Weights of a small transformer language model.
Size: 19 layers, width 256, vocabulary 871, 24.7M parameters.
Architecture: RMSNorm before each block, rotary positions, no biases in attention or MLP, tied embeddings, normalized queries and keys, some layers without attention, local attention windows, paired heads, gated attention, exclusive self-attention, value embeddings, hashed n-gram embeddings, skips across layers, norms scaled by depth, capped logits.
Training: a variant of Muon for these matrices, 6541 steps.
Each number is 200 + 30 x the weight over its row's rms, rounded and kept within 0 to 999. Layers, rows and columns count from 0. The size before them is the row's rms in percent of the matrix's.

# v: layer 12 attention value, 256x256, rms 0.0896, rows 96-127, columns 192-255
# o: layer 12 attention output (transposed), 256x256, rms 0.0725, rows 96-127, columns 192-255
# q: layer 12 attention query, 256x256, rms 0.079, rows 128-148, columns 192-255
# k: layer 12 attention key, 256x256, rms 0.0807, rows 128-147, columns 192-255
v96,090,252,123,156,224,225,170,173,170,159,192,185,203,276,191,205,178,207,210,204,193,237,227,223,173,197,193,189,200,169,192,192,196,180,206,186,218,244,189,213,246,154,259,232,251,210,131,199,162,176,220,187,182,234,216,244,174,217,173,176,189,229,249,174,218
o96,095,198,214,196,190,204,179,207,181,201,139,163,197,186,180,205,210,178,181,161,213,202,133,244,209,202,190,253,176,170,218,236,260,239,271,207,269,247,227,176,254,225,152,219,198,222,215,248,177,256,182,231,195,250,144,215,197,248,218,216,242,175,109,210,138
v97,085,187,182,254,173,252,157,233,289,197,243,162,223,238,219,253,189,198,214,190,155,256,207,209,164,213,170,195,207,190,220,196,165,144,218,203,207,154,177,203,212,195,234,148,192,163,207,230,156,215,213,254,204,168,185,284,157,150,193,170,179,186,209,213,234
o97,090,198,220,216,236,171,241,190,170,189,191,197,203,203,212,166,213,209,159,199,162,194,145,231,205,186,204,184,211,202,211,212,170,219,190,192,223,147,200,224,213,205,197,176,231,244,242,180,224,184,133,176,199,174,183,220,212,152,121,211,153,145,126,210,195
v98,089,175,179,230,200,200,173,194,165,226,247,220,197,167,230,181,229,227,152,178,189,227,228,196,214,149,232,189,217,230,192,207,188,171,188,160,206,202,190,199,180,202,218,176,216,233,216,160,148,219,192,219,222,212,163,237,252,186,179,165,181,184,198,158,182
o98,096,286,206,231,172,192,231,208,193,192,192,192,274,152,159,182,201,178,267,182,186,195,156,202,176,202,219,192,148,202,178,159,158,158,247,236,219,217,221,263,181,144,154,192,232,232,133,187,237,192,224,201,199,227,193,181,235,179,134,193,180,166,191,221,195
v99,081,278,208,188,219,214,201,199,181,227,218,207,208,182,224,176,178,259,233,198,246,161,189,203,179,171,212,157,231,95,190,240,193,227,190,141,188,176,137,154,184,184,174,173,172,190,168,160,193,194,181,150,139,223,198,166,273,216,205,221,173,226,178,207,180
o99,101,125,195,202,230,218,110,197,144,175,184,198,219,236,264,176,207,236,229,201,242,217,157,234,169,217,201,226,175,169,243,213,196,236,175,198,183,200,146,205,227,201,208,171,235,208,220,201,118,161,207,229,183,174,240,161,226,246,234,224,261,177,211,180,165
v100,084,177,167,143,177,132,216,163,163,195,193,184,238,172,196,226,213,178,229,214,172,245,220,198,221,229,215,155,225,179,188,219,237,188,260,192,223,197,236,163,181,212,206,243,163,179,183,143,185,169,218,204,180,205,196,242,126,187,228,218,134,228,195,205,210
o100,098,200,158,204,233,210,156,241,217,217,246,149,226,157,234,240,231,209,155,183,216,210,190,195,203,203,193,209,142,215,190,139,209,208,172,257,182,221,190,221,205,149,212,219,160,160,244,184,198,210,205,228,209,143,229,188,194,163,202,223,168,188,219,242,241
v101,081,190,233,239,181,213,195,215,156,130,212,201,236,175,193,192,152,168,174,175,230,206,164,190,203,169,192,173,231,238,212,173,147,182,184,202,223,153,216,209,191,217,172,250,209,168,174,218,209,217,252,219,180,193,187,167,242,226,228,185,172,157,199,235,190
o101,090,217,208,186,163,170,234,217,168,166,157,259,155,197,185,229,166,177,174,179,230,202,244,151,234,155,171,155,192,195,194,207,125,212,197,250,208,193,209,181,190,212,203,213,214,242,220,189,199,169,181,205,199,184,182,207,203,185,147,168,230,210,238,222,175
v102,092,216,201,202,260,189,160,214,223,211,253,134,213,201,188,228,222,204,204,174,206,166,181,195,220,186,188,211,236,198,175,160,189,240,159,212,286,200,204,177,244,212,174,159,209,187,218,170,152,212,209,201,192,177,181,211,208,188,197,190,190,206,207,172,190
o102,092,203,167,235,149,227,205,206,244,207,147,200,196,170,191,239,152,188,233,239,199,165,209,202,203,219,233,184,250,208,180,173,183,202,205,232,147,234,215,183,184,219,131,224,205,191,182,199,174,223,171,195,211,205,187,185,178,186,172,189,216,194,233,210,173
v103,087,194,189,192,178,209,201,181,210,177,215,163,212,209,173,185,200,196,196,193,258,286,174,156,193,178,180,190,193,224,187,193,157,257,193,183,250,220,178,261,191,230,196,135,184,206,167,191,200,182,175,224,235,219,228,203,166,264,173,153,207,179,182,165,198
o103,093,211,187,231,199,189,218,206,117,215,156,183,223,198,201,231,218,229,216,210,215,204,197,217,239,207,206,191,155,239,170,185,218,204,188,238,211,170,181,222,235,204,182,153,189,224,227,136,188,190,148,197,181,224,227,237,227,214,206,200,218,266,214,210,181
v104,084,206,227,184,191,193,236,186,170,264,236,187,292,207,180,196,180,173,214,219,226,238,223,241,223,186,176,220,166,190,249,214,227,211,182,220,201,183,202,221,196,127,222,173,216,228,189,167,185,224,204,213,231,192,172,247,257,194,180,189,223,233,154,215,207
o104,099,167,190,171,238,218,176,205,243,172,195,210,225,237,194,212,222,190,185,154,175,190,157,177,163,244,211,225,266,196,215,254,215,193,277,246,174,183,192,182,167,194,203,218,212,210,240,176,193,198,168,222,193,209,134,212,148,196,194,180,204,184,179,185,236
v105,084,265,186,172,200,231,234,210,234,218,196,190,207,243,246,211,212,195,160,176,189,154,223,188,186,173,207,205,187,222,141,168,195,202,190,176,216,222,240,201,174,189,160,161,187,161,223,148,190,248,202,228,214,247,190,233,212,184,180,211,139,177,188,237,233
o105,090,202,237,193,197,230,213,188,180,170,179,172,243,217,191,213,166,224,221,216,118,216,179,221,228,202,256,205,232,149,200,181,167,190,207,273,194,210,223,176,179,198,188,234,240,184,175,220,222,204,161,166,222,205,163,192,182,208,229,236,181,204,237,221,155
v106,083,167,192,218,225,174,158,185,210,134,166,171,200,186,183,224,179,185,274,189,120,191,242,212,208,199,207,229,257,154,198,180,210,200,183,180,194,234,145,186,215,180,264,114,163,162,213,171,217,141,157,153,206,213,166,190,219,207,215,178,207,204,197,213,119
o106,097,220,231,209,243,197,211,187,174,204,226,211,235,249,133,198,207,195,166,137,259,206,205,171,226,172,220,223,210,241,199,191,256,237,215,204,218,224,170,202,171,195,214,227,201,201,174,193,181,232,194,283,128,181,180,255,193,185,229,189,198,251,175,201,191
v107,091,229,201,198,233,206,270,209,210,140,191,185,146,208,156,157,178,204,191,206,174,199,161,197,140,175,194,207,169,233,229,200,267,218,248,164,212,195,208,169,167,161,175,193,182,182,232,149,216,157,199,187,189,126,220,229,199,192,204,248,210,231,214,196,176
o107,096,232,201,238,231,187,181,149,186,188,230,162,176,250,191,213,186,228,211,194,286,172,199,200,230,219,175,202,181,264,134,180,223,197,196,209,212,204,211,251,204,184,182,157,154,209,200,288,210,163,202,151,197,173,172,180,240,197,176,222,224,167,211,207,161
v108,088,225,168,207,127,218,192,168,208,221,190,172,220,181,181,188,217,182,208,183,198,215,230,197,208,206,214,192,213,212,208,233,212,196,213,226,199,215,188,178,186,174,186,161,227,199,209,217,183,254,207,230,193,218,159,162,219,214,200,172,203,207,233,157,179
o108,088,193,190,181,220,180,200,198,201,208,187,192,159,163,171,198,197,212,214,214,191,199,156,202,193,257,189,261,211,211,191,209,238,237,195,148,167,201,168,225,203,164,229,166,237,209,170,231,219,123,185,202,194,171,195,185,227,192,193,214,191,190,180,157,208
v109,091,173,142,237,191,214,187,188,153,173,195,197,255,259,211,177,201,196,198,214,183,231,171,177,206,194,165,233,212,188,219,200,190,190,213,239,196,167,230,165,154,169,197,168,224,239,203,200,236,191,189,215,276,173,205,261,177,197,177,237,195,164,243,197,148
o109,099,299,279,227,232,238,215,254,266,256,223,208,268,210,224,221,217,151,169,198,201,205,237,242,157,246,187,189,144,216,171,225,173,228,211,212,184,182,179,183,221,160,179,202,212,209,211,195,221,198,170,229,161,174,159,198,197,164,201,181,143,206,148,180,196
v110,095,250,193,205,197,220,262,183,165,151,239,215,190,174,208,204,234,224,168,185,232,205,240,191,200,195,205,199,266,148,228,243,233,190,229,262,217,184,190,206,205,171,190,162,200,173,230,168,209,177,168,200,184,172,217,171,224,214,190,169,205,236,163,182,223
o110,103,148,207,133,185,230,201,195,174,199,183,217,224,203,180,169,144,163,177,215,224,212,169,162,172,148,240,223,240,201,162,135,132,238,209,180,174,177,257,219,203,196,180,212,196,191,159,180,161,151,204,244,243,270,218,220,241,196,208,238,184,196,216,214,228
v111,088,199,193,219,196,192,165,209,176,182,201,179,225,240,216,211,204,233,168,182,218,191,154,211,238,144,197,221,201,162,217,231,216,168,203,260,261,245,231,158,289,217,218,271,229,182,216,217,219,196,226,164,214,174,218,184,273,152,220,171,217,209,248,187,201
o111,101,182,157,253,205,248,176,232,209,236,178,163,259,219,217,225,193,171,219,196,193,229,188,174,176,183,209,204,165,182,192,210,202,212,194,192,189,194,179,121,236,204,179,198,194,173,179,152,202,152,242,233,249,209,221,245,232,192,187,196,219,133,173,171,196
v112,081,241,145,198,216,198,192,196,160,220,186,234,145,251,223,191,219,190,181,193,174,196,230,186,270,187,232,195,188,196,219,209,196,215,292,197,168,215,133,184,172,228,179,224,227,265,219,188,222,166,223,210,206,238,209,158,205,256,214,218,184,181,186,194,218
o112,101,183,164,252,241,150,182,215,176,213,220,174,220,242,213,252,184,245,173,215,245,172,147,196,180,181,218,187,203,178,181,216,221,195,206,209,192,168,157,202,206,174,172,170,198,198,199,206,173,179,177,238,213,187,227,203,241,214,185,175,158,189,144,157,184
v113,083,167,199,247,187,220,213,191,225,179,175,161,189,252,214,221,180,221,170,196,165,222,225,221,216,201,211,191,215,164,219,199,172,207,191,260,215,208,197,199,228,181,245,251,213,180,236,181,192,195,237,212,200,239,205,206,243,226,151,258,199,190,171,227,248
o113,104,201,211,224,191,192,247,224,181,148,225,197,245,203,189,210,165,182,162,208,226,227,193,224,191,230,257,219,179,145,220,238,197,198,216,153,255,148,275,200,245,239,201,161,196,196,222,206,209,187,203,182,236,152,205,229,209,219,251,205,213,208,168,193,208
v114,088,204,196,221,172,205,204,200,256,242,217,163,212,279,221,202,243,183,169,193,191,211,192,215,192,253,226,183,192,217,203,192,242,161,186,187,142,192,203,219,146,176,242,226,170,191,212,209,210,208,170,170,170,203,208,132,233,208,207,128,147,233,232,192,233
o114,092,291,176,202,164,193,220,175,239,201,103,211,187,159,170,228,223,204,255,190,196,182,170,193,185,188,166,202,191,203,245,197,219,174,177,202,167,175,229,186,200,241,204,208,143,183,195,192,163,215,179,218,201,210,185,216,193,164,192,224,169,200,181,218,194
v115,087,186,158,134,172,197,162,167,193,121,200,226,226,195,151,200,218,242,206,198,217,251,222,162,237,176,190,227,220,142,216,178,199,225,206,171,113,170,152,201,178,205,202,195,221,161,226,223,185,268,177,216,136,162,141,216,237,170,221,195,188,226,194,234,244
o115,100,199,221,201,97,187,247,197,191,177,203,183,210,227,183,209,203,202,191,222,193,221,256,212,205,194,214,224,155,242,287,176,184,176,203,215,254,156,203,173,188,230,166,207,185,193,195,148,215,207,212,209,179,184,180,215,185,234,259,193,139,273,208,217,203
v116,091,223,249,257,223,201,210,180,208,224,221,222,175,178,137,175,212,169,207,205,142,252,180,204,178,189,225,193,187,215,209,262,204,156,170,151,271,219,199,167,220,143,173,242,217,192,173,162,156,219,202,181,202,196,188,219,178,227,196,184,221,210,211,239,177
o116,100,192,257,198,173,179,236,227,244,192,203,206,217,241,198,192,236,201,220,186,181,214,154,229,207,204,118,201,221,148,208,176,213,157,182,242,189,193,240,222,258,240,232,171,202,236,201,164,226,257,251,214,161,231,205,187,160,162,212,177,175,209,203,259,215
v117,085,141,241,213,212,200,241,207,213,197,217,172,201,194,192,217,208,187,228,168,196,183,210,191,225,186,199,216,168,251,215,249,199,172,211,157,187,182,155,234,158,236,180,205,174,206,190,213,226,170,203,210,215,228,210,188,172,222,225,157,183,185,227,187,179
o117,092,164,149,179,201,195,182,191,214,172,239,204,147,162,275,214,173,209,199,250,234,209,190,210,181,176,170,183,97,211,222,198,206,171,202,165,184,197,180,164,250,181,213,217,168,243,229,168,208,228,193,168,156,157,201,228,253,158,189,248,170,150,189,161,200
v118,085,193,192,206,184,213,124,257,186,187,192,238,154,206,172,218,168,205,219,188,201,262,202,172,199,172,266,204,222,194,207,207,192,213,186,185,217,177,183,179,155,241,198,173,158,244,242,232,196,162,221,213,200,262,206,242,202,184,198,201,165,209,218,202,269
o118,103,208,235,247,204,184,182,205,157,219,196,218,166,178,192,171,265,178,169,179,224,253,184,202,190,237,182,202,179,281,176,194,189,214,200,184,217,177,187,254,223,249,217,153,182,216,198,247,181,219,141,216,165,201,224,170,176,219,156,219,219,193,184,215,128
v119,087,226,205,154,199,182,188,192,145,197,174,169,200,184,174,196,199,173,238,208,256,194,190,239,190,198,218,214,172,201,155,213,226,237,250,187,143,147,198,198,202,253,184,173,125,203,176,233,215,213,236,203,208,233,180,159,212,204,144,216,137,185,201,163,141
o119,094,246,197,202,164,186,244,197,197,247,200,210,206,192,168,198,161,197,209,244,133,218,220,204,162,125,172,211,165,248,155,182,230,197,135,177,239,200,197,149,188,270,183,213,193,236,241,236,249,211,191,205,136,135,225,153,191,203,178,198,185,217,231,218,197
v120,093,221,144,188,147,202,214,206,253,206,186,203,170,158,175,204,238,230,183,212,175,186,220,201,223,177,179,164,191,146,245,226,208,176,170,247,206,192,177,208,179,160,182,236,214,222,181,241,214,228,195,217,216,160,222,163,169,192,205,186,190,166,190,165,209
o120,099,263,199,107,196,182,174,227,223,221,168,224,208,188,147,227,205,186,183,232,206,170,164,166,197,188,208,254,229,219,214,132,211,203,164,224,166,201,203,193,205,273,147,202,217,196,198,200,215,238,233,230,163,192,211,177,168,162,184,206,182,235,200,198,222
v121,082,198,263,229,229,184,163,189,239,154,186,177,208,199,193,190,189,222,188,237,172,184,216,231,195,191,192,211,247,225,240,237,182,207,145,223,200,133,216,250,209,158,227,184,235,215,222,209,214,190,246,238,245,151,225,169,173,225,167,206,214,188,217,201,204
o121,093,199,270,196,210,227,204,142,213,239,184,216,175,145,132,170,233,246,220,203,230,204,169,168,148,214,224,207,238,208,205,162,195,193,208,243,175,210,192,144,158,181,219,202,218,206,160,240,241,231,232,239,177,210,171,198,222,196,167,229,240,223,218,221,173
v122,091,205,225,163,187,187,261,213,175,196,297,204,213,126,221,182,180,260,206,209,206,176,160,162,229,205,172,246,210,151,204,183,218,184,269,162,211,228,248,224,224,186,184,195,145,215,182,238,259,168,182,249,204,260,231,168,218,185,180,249,226,233,203,206,199
o122,102,215,149,228,183,193,153,184,231,187,261,207,268,186,188,180,192,164,215,217,198,170,218,173,242,206,258,186,158,250,138,273,151,189,225,157,196,182,187,221,175,239,230,256,238,185,169,233,164,224,206,167,157,188,237,185,240,176,189,205,173,160,179,179,179
v123,087,173,157,127,226,161,165,242,189,182,192,195,160,127,185,223,200,227,221,207,238,108,198,200,215,203,191,221,151,145,174,192,186,165,214,144,164,204,241,157,236,245,181,182,231,161,208,160,142,249,218,211,202,203,193,195,167,216,196,205,172,232,133,195,199
o123,088,173,195,203,151,210,170,182,206,197,197,194,230,210,208,160,192,177,108,144,128,213,245,129,207,197,178,173,179,219,254,168,240,214,220,258,219,189,195,217,130,238,142,199,208,221,168,131,175,215,181,237,218,262,177,161,160,168,183,193,156,150,202,218,208
v124,085,266,198,178,194,189,130,212,235,194,172,207,220,257,209,223,234,223,202,187,200,200,230,194,220,227,267,184,190,245,250,181,215,233,169,305,218,207,195,235,199,237,198,218,204,178,159,226,209,187,234,196,225,219,175,221,170,202,214,228,238,207,212,222,155
o124,096,195,216,231,152,236,197,218,195,218,238,191,197,167,152,223,171,157,235,206,172,285,188,243,190,244,189,127,240,230,153,158,200,206,179,208,218,203,237,230,200,197,223,192,190,228,231,211,207,202,193,233,153,201,238,144,229,211,196,134,196,245,209,214,261
v125,094,199,213,187,241,227,167,192,232,252,243,217,191,226,160,170,176,162,186,256,226,241,254,201,212,257,209,182,203,185,212,192,189,196,174,227,199,183,217,155,219,185,196,254,158,201,283,215,128,240,163,199,216,213,211,178,202,203,181,152,292,152,247,190,275
o125,095,187,219,223,162,146,243,229,194,185,150,202,193,208,204,199,179,170,170,236,218,193,176,215,181,176,167,166,219,128,217,151,157,140,246,185,234,183,198,200,249,156,182,204,261,190,195,180,195,229,251,187,236,239,140,193,177,240,211,227,177,217,233,158,183
v126,088,186,209,197,225,240,197,171,196,159,202,224,121,206,215,184,223,187,225,251,180,218,159,180,163,184,186,192,142,208,216,242,193,208,173,235,232,218,230,201,259,225,199,168,179,210,235,204,239,154,186,229,209,240,202,235,232,203,182,235,222,235,168,186,210
o126,098,173,258,206,213,221,182,206,210,202,191,175,186,197,183,206,180,181,203,177,214,163,161,223,210,190,225,203,190,190,167,228,235,170,193,177,179,233,173,198,208,196,237,215,257,230,196,171,199,196,220,186,210,169,270,162,244,201,221,143,239,202,220,122,162
v127,089,224,194,174,201,189,163,179,211,145,149,212,186,188,244,200,161,156,173,156,175,188,172,181,148,171,252,190,192,170,191,213,244,227,235,222,185,247,225,128,158,208,212,243,185,215,228,189,186,163,175,210,177,203,228,223,150,183,230,200,218,244,175,202,174
o127,097,218,164,219,207,249,198,256,262,206,206,234,195,203,264,239,226,184,219,226,216,203,189,221,196,212,193,170,200,169,180,175,161,158,175,160,206,201,253,191,237,219,170,230,166,198,148,198,232,178,199,170,225,220,268,177,127,219,197,168,187,199,276,241,247
q128,063,234,199,227,266,236,272,210,220,240,219,198,172,220,229,209,181,158,179,212,231,201,158,129,200,208,174,172,167,157,207,193,257,123,215,207,210,220,199,186,171,139,221,239,233,151,189,176,193,140,229,128,215,228,151,228,193,235,212,222,151,223,205,203,205
k128,071,186,207,164,201,219,202,170,191,180,228,207,182,236,204,267,183,214,197,176,223,245,165,217,178,232,211,242,207,174,258,268,232,215,172,196,160,183,240,146,259,169,148,178,207,167,206,205,237,203,197,258,244,165,240,245,184,183,197,201,166,239,205,184,254
q129,073,201,173,119,228,163,217,233,259,246,180,182,214,213,190,170,230,196,160,221,228,204,131,186,197,248,151,279,232,184,215,168,194,226,215,174,181,140,199,179,164,251,215,206,201,172,203,216,181,209,182,160,241,213,143,197,213,194,147,256,173,221,219,103,167
k129,076,208,182,231,162,199,174,216,212,224,196,199,156,128,240,235,179,153,213,204,264,215,191,186,159,205,221,192,181,202,202,219,174,237,240,224,301,195,135,156,224,213,231,198,177,225,202,232,163,205,209,186,175,238,185,198,218,222,129,168,147,235,226,229,217
q130,074,204,232,213,156,218,249,176,189,183,204,140,229,186,202,188,211,167,202,139,219,199,189,168,228,224,151,184,172,236,226,217,187,202,190,143,189,212,187,212,230,234,171,171,227,177,160,200,226,194,249,230,224,174,237,252,192,242,240,231,206,231,184,205,198
k130,078,169,195,203,211,214,221,147,176,183,211,246,215,167,165,189,182,165,203,202,254,195,264,194,230,183,186,215,195,203,207,229,213,206,165,215,253,180,175,201,175,161,178,194,205,164,201,217,232,216,195,203,218,213,194,198,180,207,198,215,249,161,243,188,176
q131,074,177,144,159,215,281,143,184,229,214,198,183,218,187,196,200,185,195,223,146,192,222,237,178,212,204,245,179,171,212,190,205,193,214,186,171,200,216,210,168,237,212,201,203,182,199,187,183,250,180,172,233,159,195,272,223,225,146,179,178,184,193,163,141,194
k131,078,169,218,224,230,226,200,168,200,205,181,199,190,194,177,202,225,206,177,226,172,213,184,253,151,254,240,194,178,195,235,219,180,206,207,248,149,187,208,185,184,216,191,202,180,225,195,172,211,228,194,253,174,197,228,214,190,168,252,198,210,230,188,201,187
q132,096,235,173,187,253,208,223,203,222,183,250,189,222,255,172,137,226,192,206,218,239,257,235,121,163,187,229,232,196,217,272,227,239,214,166,203,203,225,203,193,189,226,196,170,186,189,175,198,207,179,189,212,222,183,206,198,190,230,209,131,108,196,211,191,160
k132,090,208,140,130,237,207,166,210,173,172,200,182,136,223,193,185,251,209,191,207,264,201,183,168,228,160,225,232,181,169,285,169,226,224,232,216,182,220,262,156,238,222,195,127,195,205,196,242,205,174,168,211,180,182,167,168,215,188,190,174,175,173,181,225,150
q133,101,179,235,198,168,215,231,228,232,166,166,199,189,229,188,236,188,209,200,188,235,202,269,238,212,111,171,193,161,212,181,203,201,210,241,198,213,191,220,141,224,169,158,211,223,178,172,154,182,277,225,181,203,197,184,187,244,178,154,162,266,214,161,203,182
k133,090,167,186,191,221,204,156,173,266,230,193,220,205,132,182,248,203,227,217,196,283,184,198,239,167,168,199,216,222,247,213,238,223,236,211,177,204,179,244,187,203,232,183,248,190,198,210,175,226,249,217,261,202,207,169,184,205,201,188,205,259,205,179,188,144
q134,107,283,197,145,190,175,226,236,202,158,240,250,162,190,221,173,175,176,219,238,185,262,229,232,232,212,254,215,269,156,219,207,228,215,220,173,225,180,234,243,166,214,210,179,203,201,182,188,187,166,199,243,197,226,201,248,209,213,223,242,165,204,193,184,240
k134,108,193,205,175,220,175,191,163,209,174,235,185,216,217,216,174,155,182,211,206,161,245,226,209,168,213,194,202,232,157,216,195,238,206,216,211,194,198,226,198,176,222,207,176,190,192,212,179,164,197,187,195,230,204,267,207,193,210,189,209,213,196,224,151,211
q135,115,266,227,193,149,225,225,196,194,206,182,242,198,199,219,235,195,197,193,176,192,163,148,224,153,248,218,250,230,194,185,199,229,230,266,166,225,206,165,214,188,225,218,210,236,206,206,154,172,214,182,286,240,145,219,213,245,221,192,146,190,191,187,157,176
k135,106,199,244,205,214,213,172,215,243,165,215,218,208,201,181,189,196,163,211,188,224,196,162,194,145,208,223,246,210,224,183,198,176,192,232,171,201,218,201,150,222,214,221,183,255,173,202,155,216,223,212,286,237,225,209,213,187,229,193,216,206,214,190,228,168
q136,063,157,128,214,259,138,248,205,209,135,172,221,167,204,214,156,200,165,182,179,189,179,205,209,210,181,205,223,149,169,215,175,170,185,223,221,219,188,173,209,154,221,265,275,242,175,181,183,228,130,206,186,204,200,189,213,223,178,242,185,211,229,180,186,283
k136,066,150,248,199,178,193,229,186,204,200,258,159,174,235,251,163,170,187,237,196,188,236,168,213,226,167,205,223,217,160,188,195,235,172,151,170,226,232,180,218,206,178,181,202,213,196,187,210,177,250,247,212,152,196,148,173,216,190,199,206,230,166,228,192,151
q137,065,182,229,226,201,212,195,250,255,189,213,167,219,195,221,205,205,203,184,210,175,213,202,167,256,182,182,195,191,246,190,218,206,222,229,198,169,231,264,194,212,204,207,172,236,211,228,219,140,188,162,203,166,201,195,238,185,131,220,230,191,245,220,208,195
k137,065,198,206,206,208,188,230,186,184,242,249,196,232,187,212,240,208,168,210,184,155,209,208,160,170,255,179,185,227,210,288,189,185,208,206,192,180,174,226,200,248,178,212,138,194,169,224,225,251,230,231,263,179,185,159,210,239,218,193,162,190,165,185,210,177
q138,081,289,227,244,155,266,238,176,190,227,182,214,227,268,160,208,156,176,218,158,192,226,215,237,203,227,215,207,248,189,222,217,187,170,214,191,175,206,140,232,218,187,166,213,235,188,149,216,242,142,243,219,200,184,205,189,228,224,220,191,163,233,220,187,219
k138,080,209,224,201,180,216,205,192,171,224,220,208,202,189,191,182,196,164,171,192,178,181,213,156,210,226,170,207,175,198,205,184,198,188,184,210,194,188,185,209,234,141,207,190,216,224,215,110,171,199,217,177,154,195,183,187,220,195,269,164,225,163,171,207,213
q139,083,223,188,226,247,220,227,172,260,128,198,233,216,191,195,157,179,235,209,200,247,182,191,192,177,184,222,187,190,166,136,277,191,186,214,159,254,180,170,191,203,226,221,200,192,172,212,287,192,177,186,154,236,200,206,232,183,173,179,197,138,227,211,219,238
k139,081,199,228,183,209,187,169,218,220,216,167,247,233,203,201,219,201,205,185,212,192,210,195,178,202,264,236,187,213,187,160,228,168,185,230,178,205,202,271,199,217,189,214,201,213,187,245,210,202,215,137,207,207,169,187,208,178,206,187,171,169,224,238,228,214
q140,088,187,211,116,252,150,169,179,227,203,202,227,195,224,201,183,211,227,153,197,189,218,153,196,207,224,212,245,198,179,188,251,188,181,210,188,182,240,213,201,160,186,209,192,184,233,221,239,269,141,184,192,229,234,201,188,142,168,169,241,218,165,201,239,233
k140,086,187,205,252,205,140,216,211,189,179,227,182,206,197,214,197,185,225,265,116,214,220,175,212,143,194,228,248,214,187,220,213,254,225,211,198,224,232,233,198,213,182,161,252,221,201,244,221,210,249,194,156,200,227,255,212,205,218,156,165,182,196,237,206,171
q141,084,233,186,156,233,205,203,178,201,214,266,185,177,182,217,179,243,153,180,213,188,200,150,227,206,185,223,199,118,217,170,192,169,205,181,200,210,215,224,266,217,239,206,204,164,239,198,290,213,206,175,190,207,150,233,201,135,212,165,233,113,227,189,202,186
k141,101,203,214,200,174,219,216,182,234,177,159,218,189,225,207,254,251,216,180,214,196,235,185,197,253,178,185,199,161,247,236,211,194,193,199,231,215,166,265,287,241,208,163,173,182,253,166,256,209,239,205,239,187,221,189,202,173,151,154,192,136,228,170,202,179
q142,103,147,231,148,181,190,256,167,241,155,202,242,184,205,186,187,181,216,214,174,174,188,181,196,172,177,134,241,236,166,219,207,177,251,185,180,192,191,198,252,194,155,185,184,190,201,287,142,178,219,235,201,219,239,148,244,185,174,183,162,173,238,234,178,217
k142,108,173,205,119,238,187,235,183,219,181,208,199,143,183,239,169,183,194,244,208,187,211,179,193,171,185,167,159,245,155,248,206,234,247,224,194,198,185,224,271,211,171,195,165,215,194,245,170,235,122,238,209,268,160,197,228,193,192,210,233,176,221,157,238,254
q143,121,177,160,199,217,218,167,197,192,251,225,143,237,205,191,227,238,156,185,222,248,255,191,186,220,154,229,153,202,179,208,244,212,208,156,229,230,205,254,226,168,150,176,256,194,186,204,200,186,208,266,207,265,170,229,163,222,212,228,212,230,237,210,184,208
k143,117,232,221,198,177,158,150,249,176,197,175,172,221,198,234,190,200,233,203,223,201,234,186,194,212,210,201,187,231,218,179,171,219,220,208,217,196,199,230,207,223,192,251,222,192,242,176,176,156,216,216,247,262,197,245,153,218,217,172,196,270,208,206,250,196
q144,116,197,236,171,202,214,209,257,195,203,168,190,195,248,189,225,199,200,206,168,219,186,208,208,229,180,166,243,168,190,214,248,166,165,184,182,138,185,176,196,172,190,189,243,240,240,242,222,215,231,226,229,182,193,212,195,176,209,176,135,232,194,157,228,179
k144,111,179,177,218,227,173,199,240,202,206,186,144,195,226,210,177,246,143,237,205,233,196,235,208,191,211,122,194,219,212,207,215,154,210,149,166,185,203,176,203,197,184,217,196,211,189,244,234,203,168,201,256,184,175,179,232,224,213,235,172,206,192,208,156,203
q145,110,237,188,185,157,222,261,256,197,200,205,221,194,219,196,233,206,200,164,229,145,192,185,223,246,226,144,198,207,214,231,268,261,195,212,185,159,185,198,231,149,199,185,187,185,180,154,205,195,189,209,225,197,219,175,179,213,220,182,273,173,201,234,215,209
k145,112,254,176,147,229,215,271,270,228,245,182,257,218,206,189,209,250,225,198,189,167,179,207,203,221,211,200,194,185,241,182,228,225,212,232,221,219,183,207,205,192,184,230,156,207,188,150,183,195,154,231,243,170,190,198,164,210,192,197,254,170,217,216,207,249
q146,111,127,190,170,247,226,209,179,184,206,185,142,160,212,179,198,180,190,211,184,181,175,222,217,183,188,178,187,256,150,185,221,182,231,179,217,179,204,168,234,212,185,175,189,208,204,268,181,184,228,180,220,185,153,185,240,196,220,163,163,223,240,208,240,226
k146,108,139,173,207,268,205,195,158,215,182,166,203,168,129,185,215,164,197,208,230,181,222,220,249,205,199,185,173,255,205,195,192,259,202,190,199,187,188,206,169,189,233,211,178,217,206,248,178,168,225,145,181,197,179,182,216,214,195,273,220,205,248,183,170,257
q147,112,169,201,220,210,208,236,182,171,178,193,191,166,212,233,250,218,205,184,194,210,191,247,212,200,240,197,161,152,188,191,209,199,238,208,169,215,189,245,180,213,237,194,205,192,199,219,243,187,186,181,197,213,247,219,175,197,289,170,237,171,179,205,164,245
k147,110,176,186,225,213,199,261,170,142,196,175,220,180,226,199,230,180,269,183,197,269,205,211,247,226,179,179,197,128,109,226,215,244,215,229,209,183,202,211,204,203,212,191,245,194,206,223,216,250,176,194,211,191,230,192,159,209,200,210,232,208,201,175,178,179
q148,116,213,237,224,204,227,195,184,182,211,190,222,208,244,180,231,202,217,143,189,175,224,184,160,194,167,163,241,187,205,171,193,252,208,203,247,153,236,251,180,200,174,217,238,193,153,197,226,239,156,166,193,176,179,233,180,199,193,181,198,191,208,192,195,215